python train.py --num_hidden_layers=8 --hidden_size=192 --num_attention_heads=2 --num_key_value_heads=2 --head_dim=96 --intermediate_size=384 --vocab_size=2048 --hidden_act="geglu" --norm="rmsnorm" --norm_place="pre" --norm_eps=1e-05 --positions="rope" --rope_theta=10000.0 --rope_fraction=1.0 --qk_norm=false --attn_scale=0.102 --bias="none" --tie_word_embeddings=true --parallel_block=false --init="uniform" --init_std_qkv=0.0445 --init_std_o=0.0 --init_std_up=0.0445 --init_std_down=0.0 --optimizer="soap_variant" --learning_rate=0.00598 --beta1=0.95 --beta2=0.99 --weight_decay=0.05 --lr_head=0.0069 --max_grad_norm=1.0 --warmup_steps=200 --schedule="wsd" --decay_fraction=1.0 --decay_shape="linear" --final_lr_fraction=0.02 --batch_tokens=65536 --max_seq_len=512 --doc_mask=true --train_tokens=243800000 --max_steps=3721 --dataset="wikipedia_en"
Each number is 128 + 24 x the weight over its row's rms, rounded and kept within 0 to 255. Layers, rows and columns count from 0. The size above them is the row's rms in percent of the matrix's.

# layer 4 MLP gate, 384x192, rms 0.162, rows 266-276, columns 0-95
size [ 98 110 101  97 100  98 105  95 105  88 104]
[[139 128 122 100 100  90  78 113 106 152  87 157 107 179 145  87  99 170 106  74  93 150 181  92 100 162 145 122 142 129 118 106 111 162 175 114 102 137 115 109 127 128 131 134 148 130 132 101 126 107 116 105 136 135 106 105 161 122 145 137 127 123  95 103  73 145 145 106 172 149 154 110 131 129 117 116 120 127  88  90 192 115 111 140 104  83  71 111 146 128 144 116 134 149 129 124]
 [114  97 108 131 179 122 170 113 147 126 190 110 107 143 140 117 129 122 114 145 114 142 130 110 105 146 139 124 108 150 186 113 139 143  87 135  98 107  91 152 102 157 100  94 150 135  96 182 119 144 140 136  99  88 156 150 128 108 109 117 158 112 117 108 177 102 120 122 123 131 120 155 113 116 141 112 134 130 113  98 127 157 101 136 136 113 128 147 178 116 116 135 136  83 145 125]
 [149 110 109 126  96 100 158 138 147 150 120 132 106 152  69 123 137 141 147 150 150  93 115 141 100  77 130 106 173 137 109 141 114 115 184 167 114 147 131 114 152 155 120 149 122 129 120 141 122 155 136 106 147 162  99 101 120 112 105 136 137 139 133 119 125 144 125 105 124 135  95 159 158 160 187 163 108 144 156 101 124 153 102 141 114 138 123 106 137 110 166 160 109 159 144 136]
 [158 109 100 107  98 120 102 123 160 102 135 142 136 126 139 104 108 133 141 141 126 154 114 100 101 112 136 130 152 103 118 104 117 123  70 114 157 145 107  99 145 149 127  92 161  92 119 153 126 115 105 153  91  88 176 137 139 121 103 106  78 149 138 121 143 104 115  93 149 143 130 208 172 132 113 118 163 126  99 174 145 159 110 132 113 110  94 120 123 130 131 102 134 102 120 150]
 [130 130 122 129 147 122 117 123 166 182 108 121 166  73 136 131 149 113 126 179  95 118 125 133 161 182 118 142 115 121 165 114 127  77 114 127  95 113 145 163 121 145 100 131 152 142 142 155  94 136 119 120 131 165  96 112 140 151 103 136 156 127 154 141 151  90 104 136 137 177 125 122 112 133 143 119 113 101  92 101 191 156 117 163 148 134 118 120 116 167 117 121 117 133 134  93]
 [145 152 132 102 180 132 108 153 117 146 148 144 166 150 113 117  93  35 141 105 108 127  97 180 148 136  91  86 156 118 119 123 117  82 118 141  91 131 118 114 132 119 163 159 137 154 167 167 123 121 126 143 116 138 133 129  89 133 144 141 113 157 116 145 149 109 111 110 129 124 126 124 148 152 125 116 135 124 134 104 165 146  83 143 103 153 165  91 132 134 132 121 123 121 123 140]
 [125 136 146 151 146  93 135 118 177 149  87 108 157 135 102 174 147 115 145  89 151 115 102 128  87 154 124  91 116 129 168 140 122 190 138 121 152 173 109 124 109 143 133 152 100  98 144  70 113 121 118 136 120 125 158 143 144 104 140 120 192 148 140 135 115 161 150 109 151 126 121 138 121 157 178 107 157 152 147 152 126 125  84 107 159 112 127 160 155 130 147 128  85 162 161 107]
 [126 114 112 145 180 169 136 112 125 142  37  96 128  84 139 127 155 120  89  77 129 164 130 143 139 169 150 127 105 112 159 129 107 101 122 147 144 134  72 136 142 128 114 117 187 123 136 152 137 121 120 150 108 154  88 143 136 102 137 100 140 161  94 156 144 137 156 113 185 134 142 123 102 139 128 148 100 134 147 121 113 143 130 123 129 125 139 120 126  68 121 103  74 148 122 148]
 [ 85 143 147  91 184 115 120 147 119 137 120 150 141 177 111 115 131 108 103 133 160 162 118 125 134 189 101 147 118 127 158 118 134 103 161 132 119 122 113 161 125 181 117  92 109 124 123 133 111 112 162 152 108 131 123 120 148 169 159 163 127 145 139 166 148 131 123  95 139 141 112 128 138 110 155 110 125 164 134 122 112 113 138 118 126 133 149 116 104 120  99 116 141 152 114  96]
 [134 148 109 134 180 139 121 126  93 166 151 130 113 147 145 118  87  65 123 149 141 143 149 111 156 143 149 173 158  88 151 146 105 126 109 122  99 107 102 133 110 126 100 170 119 102 155 112 143 114 156 100 133 100 136 151 111 133 108 163 163 160 135 111 118 156 114 143 158 130 135 124 134 135 123 110 148 130 145  68 103 112 156 133 172 102 129 129 120 100 163 130 118 150 158 141]
 [ 92 101 128 136 131 115  95 152 154 139 105 141 131 126  78 133 105 123 131 154 116 145 175 107  92 107 117  94 123 135 125 129 155 162 147 110 162 144 139 158  77 113 115 105 128  81 106  86 115 133 177 126 108 136 131 148 126  91 121  89 107 172  92 119 132 113 135 120 127  99 136  89 170  92  72 123 139 105 141 124 127 163 103 105 114 135 151 124 112 164 114 123 112 114 148 136]]
# layer 4 MLP up, 384x192, rms 0.16, rows 266-276, columns 0-95
size [101 117 102  98 104  88 106  97 100  96 105]
[[168 138 139 122 134 133 131 114 108 159 109 100 145 110 106 148 114 136 152 111 107 155 122 108  80  89 148 112 131 144 122 123 168 128 120 119  87 157 134 102 140 147  93 140 187  77 129 113  91 143 127 110 144  90 133 109 129  86 125 121 148 136 124 145 114 154 136 141 108 132 145 141 126 121 145 177  84 140 116 121 137 137 124 137 100 153 145 118 128 109  93 153 128 158  93 170]
 [133 138 110  88 138  89 117 140 104 149  95 112  63 173 171 144 121 137 135 145 145 159 157 124 150  86 104 133 123 117 124 185 127  94 127 128 130 130 135  97 133 164 110 133 163 116 166 163 122 129 123  86 133 147 146 150 148 153 117  74 153 110 144 159  92 145 136 147 112 156 126 111 106 104 130 125  94 117 167 129 122 130  95 121 130 145  94 126  92 139 156 119 151 140 116 143]
 [109 121 147 107 121 140 119 147 161 113 107 124 126 123 156 112 131 146 135  84 124 160 141 144 156 128 103  82 127 152 103 125 146 130 120 139 180 120 130 159 113 137 136  82 117 160 149 144 113 128 142 106  99 138 141 172  96 148 172 136 105 131 150 112 114 175  81 100  50 143 138 126 105 140 120 162 133 108 126 137 122 166  69 136 124 157  82 101 120 132 110 123 132 120 177 137]
 [135 168 137 113 109 128 118 151  92 135 121 117 139  63  91 108 108 114 108 132 125  93 156 110 108 100 113 104 140 150 123  91 133 107 148 116 111 136 125 165  96 170 134 155 166  83 127 143 165 140  83 102 148 111 145 106 129 136 179 151 111 147 168  95 150 106 143 123  90 116 109 111 146 145 142 136 119 133  90 109 111 172  90  85 152 133 127 133 129 115 135 131 139 117  88 107]
 [ 92 151 164 138 121  73 135 138 143 127 104 160 131  94 107 140 114 128 149 136 123 144  75 131 162 105 163 165  75 106 104 113 130 114 146 136 113 130 122 124 154  99 148 160 151  95 144 138 121 146 126  86 135 149  93 121 101 158 118 147 119 214 137  80 139 155 144 125 136 110  79 135 135 139 113 121  92 112 118 115  99 151  83 139 119 104 126 131 168 136 108 128 111 164  88 135]
 [117 124  96 132 147 158 143 112 127  94  94 144 112 113 107 145 150  89 156  77 125 127 108 127 111 133 128 113 161 145 177 132 119 133 133 136 124 150 127 124 157 171 183 121 125 129  99 125 139 121 129 126 130 106 104 123 102 141  76 137 131 135 128 139 131 126 119 115 188 109 149 102 146 158 131 129 169 104 122 120 202 130  91  99  90 127 149 122 105 123 127 116 133 152 145 111]
 [ 99 144 105 141 103 132 165 156 106 114 134 151 139 132 133 112 123 138 111 171 147 135 147 119 105  93 106 102 117 123 141 133 172 155 152 117 131 142 116  97 130 128 134  95 135 113 123 122 144 128 132 116 149 165  80 126 120 142 143 127 120 138 126 154 110 133 113 146 163 142 153 173 135 101 153  99 110  95 127 158 115 163 105 139  84 122 101 142 127 130 152 140  97  86  71 128]
 [118 108 124 126 148 143 116 143 159 122 115 149 147  91 160  82 149 155 148  83 131 148 131 142 131 122  72  97 126 157 152  91 110 129 146 126 181  91 119 106 101 124 119 122 158 109 129 123 166 142  88 143 146 142 148 140 125  47  88 143 143 143 137 137 148 171 153 103 141 135 127 158  86 118 139 170 125 105 162 106 120 159 108 149 138 108 103 135 134 112 141 127  85 118 139 167]
 [122 146 113 146 133 109  87 150  86 129 155 127 156 148 109 115 176 101 149 147 170 141 180 159 117 165 146 103  90 142 158 122 133 186 145 125 110 124 109 137 132 155 155 130 146 130 103  96 123 121 115 126 154 135 108 104 146 134 106 140 137 146  96 161 147 131 124 123 132 169 114 125 176 143 146  94 124 144  80 152 124 129  99 164 109 135 167 159 154 136 172 142 151 123 113 133]
 [115 159 151 142 154  84 130 108 119 168 129 172 163 154 114 100 134 114 127  91 141 112 152 149 123 117 147 112 168 134 117 137 115 184 113  95  85 111 132  95 122 120  89 168 129 139 133 148 155 121 138  90 159 127 191 107 124 151 123  92 138 137 116 117 149 113 119 148 108 160 138  84 141 131 117 109 130 108 120 118 132 124 100 123 100  99 121 111 151 150 148 130 147 165 121 120]
 [164 149 152  83 106 108 108 141 130 162 139  85 124 135 139 114  75 112  77  76 154 120 115  93 128 150 110 173 153 128  99 119 158 140 138 128 111 108 145 115 142 170 126 111 115 110 126 132 108 139 143 128 126 115 109 157 158 114 120 146 119 133 132 114 107 136 174 156 143 150  86 109 129 165 137 154 141 117 134 104 136 161 133 136 137  95 150 113  98 136 165  92 108 130 122 166]]
# layer 4 MLP down (transposed), 384x192, rms 0.146, rows 266-276, columns 0-95
size [ 97 111  99 100  98  95  93  95 106  93 101]
[[101 174 136 120 121 173 127 183 152 164 105 107 111 159 122 134 111 154  79 127 152 166 115 158 122 115 146 141  98  92 111 115 161 134 118 106 123 125 124 125 150 126 131 117 106 144 123 135 120 138 138 179 134 121 129 124 102 129  94 128 109 115 170  98 131  94 123 103 111 160 163 100  79 121 136  98  36 159 132 127 162 145 148  98 138 186 137 116 151 153 134  91 139  74 140 126]
 [ 97 103  83 126 163 112 118 122 143 122 137 188 150 124 166 109 165 165 150 144 154  88 143 112 165 119 123 158  88 127 142 123 131 164 151 141 111 129 134 135 161 125 122  99 130 138 132 149 111 164 138 164 163 172 135 146 127 103 131  86 133 154  87 147 113 138  95 126  99 123 136 111 104 119 121 132  86  99 145 106 137 116 104 109 132 131 116  70 136 155 160  87 148 122 153 108]
 [160 161 149 174 132 141 123  91 157 119 113 144 114 151  90 110 172 148  97 151 135 107 115 143  81 115 107 196 111 114 132 159 104 147  83  86 141 135 127 131 101 121 155 126 138 136 128 104 140 137 105 131  77  99 116 105  85 122 130 121 142  91 107 158 110  95 110 140 102 148 134 133 107 176 140  91 141 116 114 106 119 162 100 109 137 153 130 127 151 128 180 117 118 148 113 158]
 [121 165 108 149 170 147 120 111  95 138 160 109 144 109  98 127 117 131 110  95 124 161 155 163 187 128  99 127  89 134 103 142 118 111 115 109 135 143 114 167 132  85  98 159 145 120 169 112 120 178 142  94 100 123 116 111 148 104 135 122 158 114 133  88 120 156  98 163 134 118 129 153 135 171 136 134 140  91  92 148 111 111 117 115 135 153 158 126 156 106 185  96 151 159 105 110]
 [106 129 154 124 100 143  81  85 162 128 163 127 137 150 167 113 145 113 147 144 158 110 126 140 111 122 122  99 128 120 114 169  67 115 117  92 131 167 106 166 179 128 151 172 107 124 133 152 173  97 130 161 103  84 107 123 159 105  96 119 105 110 152 131 140 125  97 148 114 120 100 138 108 159 136 118 160 154 106 127 149 141 122 122 126  94 111 119 115 117 137 140 147 113 156 165]
 [147 102 147 137 116 121 127 157 126 149 139 103 139 155 152 152 180 118 158 117 127 149 105 139 154 126 166 130 133 172 124 136 127 116 127 110 120  82 128 113 134 118 149 113 117 160 146 145 154 127 131  94 107  98 128 113 150 151 111 120 167 146 170 145 105 103 102 115  85 166 100  78 105 121 133  79 134 151 130 118 129 150 139 121 131 169  61 162 172 148 135 122 100 119 126  89]
 [126 161 130 131  99 145 125 112 125 150 127 145 120 115 165 159 139 105 133 106 134 107 159 128 132 129 142 151 120 109 116 139  90 144 112 154 136 143 146 178 163 134 121 157 118 153 152  88  87 144 121 174 127  98 210 111 175  84 158 106  83  88 130 134 122 134  94 143 110  81 112 148 142 145 141 119  96 104 108 126 109 113 130  90 130 133 166 143 137 131 105 133 124 148 109  90]
 [148 136 162 119 120 138 107 160 154 149 161 139 109 121 139 146 143  99 127 148 149 127 133 163 139 131 123  82 143 135 152 152 146 118 131 142 142  89 108 159  89 118 130  97  96 182 137 144 108 128 138 122 119 144 135 132 137 115 106 134 141 160  86 133 112 164 108 117 112  76 174 112 121 135 137 116 135 155 145 138  82 109  42  96 144 154 126 112 137 118  96 116 149 152 133 159]
 [105 119  97 145 167 136 118 123 132 110 151 135 121 103 101 146 110 105 118 187 136 132 138 154 147  90 132 154 157 164 117 152 157 120 126 126 129 142 130 165 145 136 109 152 174 110 136 149 127 124 212 131 108 158 143 185 104 104 164 160  66 120 134 128 144  99 113  77 148 132 130 155 135 115  99  82 105 103 120 150 118  72 128  80 140 149 117 108 113 143 142 115 162 130 102 119]
 [141 105 127 128 123 140  94 112 134 131 136 133 120 123 137 146  88  91 144 102 148 109 159 117 138 113 136 106 143 129 135 114 107  57 142 114 168 148 131 171 115 156 156 122 131 111 142 148 147 105 118 133 108 131 158 114 109 132 119 147 158 145 109 110 147 176 172  94 123  91 101 111 126 130 113 135 111 110 151 103 157 141 102 114 142 110 122  87 133 146 161 138 127 104 129 146]
 [147 116 109 129 153 139 137 106  91 105 160 109 157 123 141 155 112 141 104 103 130 120 131 154 147 135 146 166 165 115 122  88 144 125 120  96 113 135 107 127 114 125 137  98 110 148 105 135  91 129 127  88 161 117 179 135 105 112 105 142  93 126 114  96 143 134 101 194 176 127 146 135 142 147 132 131 193 132 133 146 149 115 123  69 150 106 140 137 150 148 116 131 115 152 128 118]]